Weights of a small transformer language model.
Architecture: RMSNorm before each block, rotary positions, no biases in attention or MLP.
Each number is 200 + 30 x the weight over its row's rms, rounded and kept within 0 to 999. Layers, rows and columns count from 0. The size before them is the row's rms in percent of the matrix's.

# layer 5 attention output, 256x256, rms 0.121, rows 192-255, columns 160-191
114,194,239,177,222,201,231,186,245,196,218,156,168,245,203,190,199,206,223,202,204,200,159,237,236,192,202,176,184,206,217,240,181
105,240,220,193,255,190,205,151,154,163,211,252,182,217,191,181,210,203,203,150,153,224,179,184,183,218,244,186,136,227,251,189,182
103,235,202,193,147,213,170,237,180,255,159,212,208,225,217,154,179,179,203,194,203,210,196,213,214,229,180,233,200,223,232,206,205
095,174,214,202,203,217,221,165,273,194,146,171,210,174,218,185,184,187,199,250,226,207,221,237,250,211,167,206,242,206,211,192,234
093,181,249,234,243,184,238,204,204,219,198,204,191,223,239,219,224,189,211,191,200,191,209,237,185,195,170,172,204,194,144,209,173
101,224,178,215,177,218,213,229,201,194,133,133,213,183,223,243,200,224,193,182,203,234,256,245,210,162,233,209,243,216,253,230,226
087,177,173,190,215,237,189,216,240,172,209,161,146,237,240,246,207,215,197,196,213,148,215,151,177,203,159,214,175,223,189,155,162
098,219,204,229,209,205,168,225,148,216,236,194,191,219,216,180,200,192,185,166,164,205,208,257,218,187,213,192,181,182,241,240,222
098,217,173,223,212,198,160,200,185,203,167,194,235,209,210,195,200,161,194,212,213,177,164,165,209,171,182,185,166,234,266,224,207
094,206,190,248,182,177,264,195,166,228,216,179,196,173,225,204,211,210,215,158,185,160,218,208,175,213,159,193,184,229,195,224,195
098,205,198,229,231,214,201,172,182,193,156,218,172,203,184,202,202,186,174,201,207,241,262,215,230,166,206,238,212,205,239,207,133
097,201,203,188,197,168,211,189,233,209,173,156,194,203,171,197,189,224,212,234,183,185,179,193,160,250,233,223,174,237,224,201,148
090,184,200,219,203,219,191,221,202,235,205,216,182,184,240,226,188,206,201,257,211,176,218,240,243,241,220,240,229,209,198,204,265
095,184,199,222,238,246,249,181,210,207,224,240,172,209,213,183,216,198,210,200,183,172,204,222,185,175,181,219,202,180,226,229,178
096,153,204,205,246,234,125,228,156,192,191,183,189,192,180,192,191,230,207,210,200,220,175,221,196,206,214,196,225,237,275,234,238
102,156,192,172,219,256,228,247,200,226,203,200,198,180,201,190,176,221,154,176,210,219,232,219,196,240,222,177,202,156,184,167,212
096,196,166,230,165,252,194,212,191,192,201,146,210,193,204,195,212,184,205,227,180,182,216,211,215,213,228,193,190,224,161,216,186
116,179,193,205,208,224,249,211,188,166,169,199,216,203,179,253,217,232,187,208,213,168,191,214,248,231,229,171,208,178,186,176,205
107,194,243,192,214,249,229,199,206,194,226,183,211,193,205,220,171,212,232,239,169,221,184,188,195,192,233,228,225,186,256,149,225
101,231,194,211,170,170,141,219,156,142,161,205,201,218,193,198,172,206,219,163,185,212,191,208,217,212,209,239,188,196,185,195,254
112,157,169,169,153,188,206,213,162,217,213,235,181,194,205,199,154,181,194,210,184,198,150,256,217,151,174,221,225,214,156,226,157
103,217,212,183,166,237,188,189,181,159,183,212,166,203,243,177,258,177,185,190,182,199,158,199,205,269,245,150,210,185,214,232,158
090,229,233,196,196,172,198,197,219,184,251,189,183,178,249,217,240,209,180,205,164,246,221,167,195,185,182,169,139,203,229,216,212
101,183,186,223,224,193,168,234,195,197,194,143,219,202,163,221,207,172,199,147,197,195,149,186,200,169,213,154,196,191,141,190,180
093,220,190,211,164,203,240,223,190,200,204,213,196,179,218,201,199,160,263,229,200,217,189,220,237,196,192,202,228,227,214,206,227
102,255,258,210,192,222,187,200,171,216,231,205,186,175,195,181,205,172,213,166,192,173,211,238,213,186,206,220,228,265,192,185,190
090,219,222,192,205,202,211,241,162,209,223,197,212,203,232,166,198,193,243,199,172,224,181,208,207,237,240,180,233,171,263,221,195
104,178,211,179,181,191,189,195,198,207,257,221,211,204,228,210,169,182,220,217,201,242,214,218,233,170,212,182,168,199,221,175,194
092,236,181,181,159,223,193,190,195,244,209,218,195,259,220,183,210,239,180,212,191,199,175,213,227,208,198,175,170,199,188,191,186
094,211,151,235,214,200,250,208,194,167,148,210,235,209,196,191,148,170,200,216,229,171,200,189,208,202,231,219,207,265,184,209,173
099,161,225,205,204,231,207,232,171,209,218,228,160,191,124,198,162,172,176,194,256,172,199,168,212,202,191,173,209,181,244,186,188
103,165,209,209,168,216,240,197,218,169,180,195,225,232,252,215,162,229,242,191,230,201,169,191,188,252,229,183,198,148,161,213,217
108,222,169,212,231,236,211,222,191,224,235,200,210,218,217,175,204,171,183,191,217,255,185,178,174,161,146,230,194,168,160,220,242
103,181,177,203,243,223,232,213,195,187,182,178,209,173,234,230,217,170,208,238,210,221,169,199,239,230,143,217,191,208,184,223,253
098,222,220,169,188,171,206,205,225,204,179,210,248,207,206,225,220,161,201,166,238,199,193,152,171,226,212,220,195,202,232,199,223
090,184,200,201,167,240,228,201,165,149,162,225,204,213,236,230,171,219,207,169,210,189,184,189,139,247,156,208,202,185,177,180,230
104,188,198,220,202,184,204,261,217,231,188,207,246,221,154,198,215,234,230,208,193,216,171,237,198,183,179,227,238,154,206,179,224
094,221,212,208,209,168,178,255,174,197,169,181,185,208,191,177,248,140,204,170,206,201,161,193,182,233,174,210,204,204,201,180,228
102,177,149,209,181,231,161,170,198,209,224,200,182,175,234,208,209,225,191,213,185,213,241,203,201,165,227,208,216,163,208,169,221
112,236,227,209,200,178,173,185,171,221,256,166,210,188,173,164,192,181,197,191,164,195,212,216,166,206,188,184,197,188,212,251,195
106,212,237,193,175,208,233,246,195,190,173,154,203,175,182,243,174,191,206,206,226,239,183,218,225,189,199,154,216,240,163,212,196
107,192,256,176,160,175,209,185,188,175,167,197,205,241,171,203,150,240,188,185,189,214,219,203,211,220,188,197,174,172,207,249,227
098,253,261,196,199,180,170,206,156,189,225,198,251,208,172,189,219,188,147,178,195,211,233,215,193,191,193,183,195,237,192,223,227
090,189,240,227,200,164,195,203,212,184,219,210,194,181,221,158,233,235,182,187,186,195,249,160,209,194,146,170,267,171,244,213,196
104,232,195,200,182,240,232,242,220,170,140,177,189,210,241,247,203,202,177,204,202,214,221,203,225,208,186,168,208,213,212,193,211
104,215,175,198,242,175,183,190,207,192,169,183,195,206,189,138,213,232,219,162,233,212,216,166,221,241,194,165,196,162,213,186,222
101,178,216,161,214,175,202,179,192,229,223,205,113,218,220,158,200,179,187,168,245,198,185,214,201,169,145,205,190,170,189,220,189
101,208,214,214,194,217,180,212,246,213,196,217,214,187,265,178,221,183,196,178,160,202,217,205,208,155,180,231,241,214,223,195,216
097,182,214,202,192,252,233,211,164,221,188,225,196,190,224,171,242,217,220,180,194,182,215,141,234,173,160,209,186,215,179,228,190
100,213,224,194,202,172,276,194,223,191,209,197,181,228,175,238,181,224,171,173,200,209,165,208,222,202,216,169,215,186,226,233,239
095,203,234,183,195,227,173,185,225,206,220,176,218,203,191,219,243,196,215,162,202,233,227,195,207,185,208,271,182,172,181,195,167
101,143,183,214,208,189,221,207,220,175,184,204,171,173,196,155,247,223,227,210,229,188,191,171,223,187,201,192,247,175,241,213,165
098,187,171,205,124,166,203,206,165,175,217,181,161,206,184,154,199,229,130,163,218,188,213,164,238,192,214,213,245,220,165,185,220
098,181,204,230,190,208,193,194,221,215,192,223,195,207,183,200,210,213,159,228,246,183,214,153,242,200,169,168,217,207,198,233,202
102,184,198,228,179,219,189,203,224,182,178,266,139,208,180,203,156,209,216,227,163,175,222,185,220,224,223,223,194,181,244,185,161
091,172,229,211,184,221,166,239,210,171,179,230,201,209,201,183,241,192,147,211,159,217,134,217,158,223,217,199,201,171,224,159,217
090,196,174,211,193,160,182,156,196,232,200,164,241,169,198,217,270,220,162,208,202,211,194,196,221,227,206,242,228,208,182,225,157
095,203,246,191,226,209,219,147,239,200,198,244,217,191,234,207,214,201,190,244,215,239,167,185,243,200,224,194,185,252,168,236,183
098,192,208,240,233,182,185,207,203,184,185,172,212,207,215,247,196,173,209,215,208,257,205,192,187,197,205,191,204,195,192,217,178
110,158,164,234,211,222,167,200,140,222,207,182,207,183,198,168,191,190,197,232,146,188,174,177,197,163,231,246,242,246,226,191,180
100,174,176,140,158,205,219,196,214,191,161,192,199,222,167,175,228,214,201,169,158,206,166,220,233,215,115,238,206,161,256,191,189
111,171,161,227,204,207,221,215,197,202,206,195,206,254,223,155,185,216,183,200,173,184,173,178,174,242,215,194,227,211,171,222,236
096,235,159,199,190,182,175,207,252,190,146,170,181,213,218,208,182,212,216,175,164,251,180,249,205,203,204,131,159,161,187,217,233
100,177,184,270,228,169,221,165,204,191,200,159,181,157,208,226,206,173,186,197,189,183,170,171,152,244,192,205,211,200,210,233,233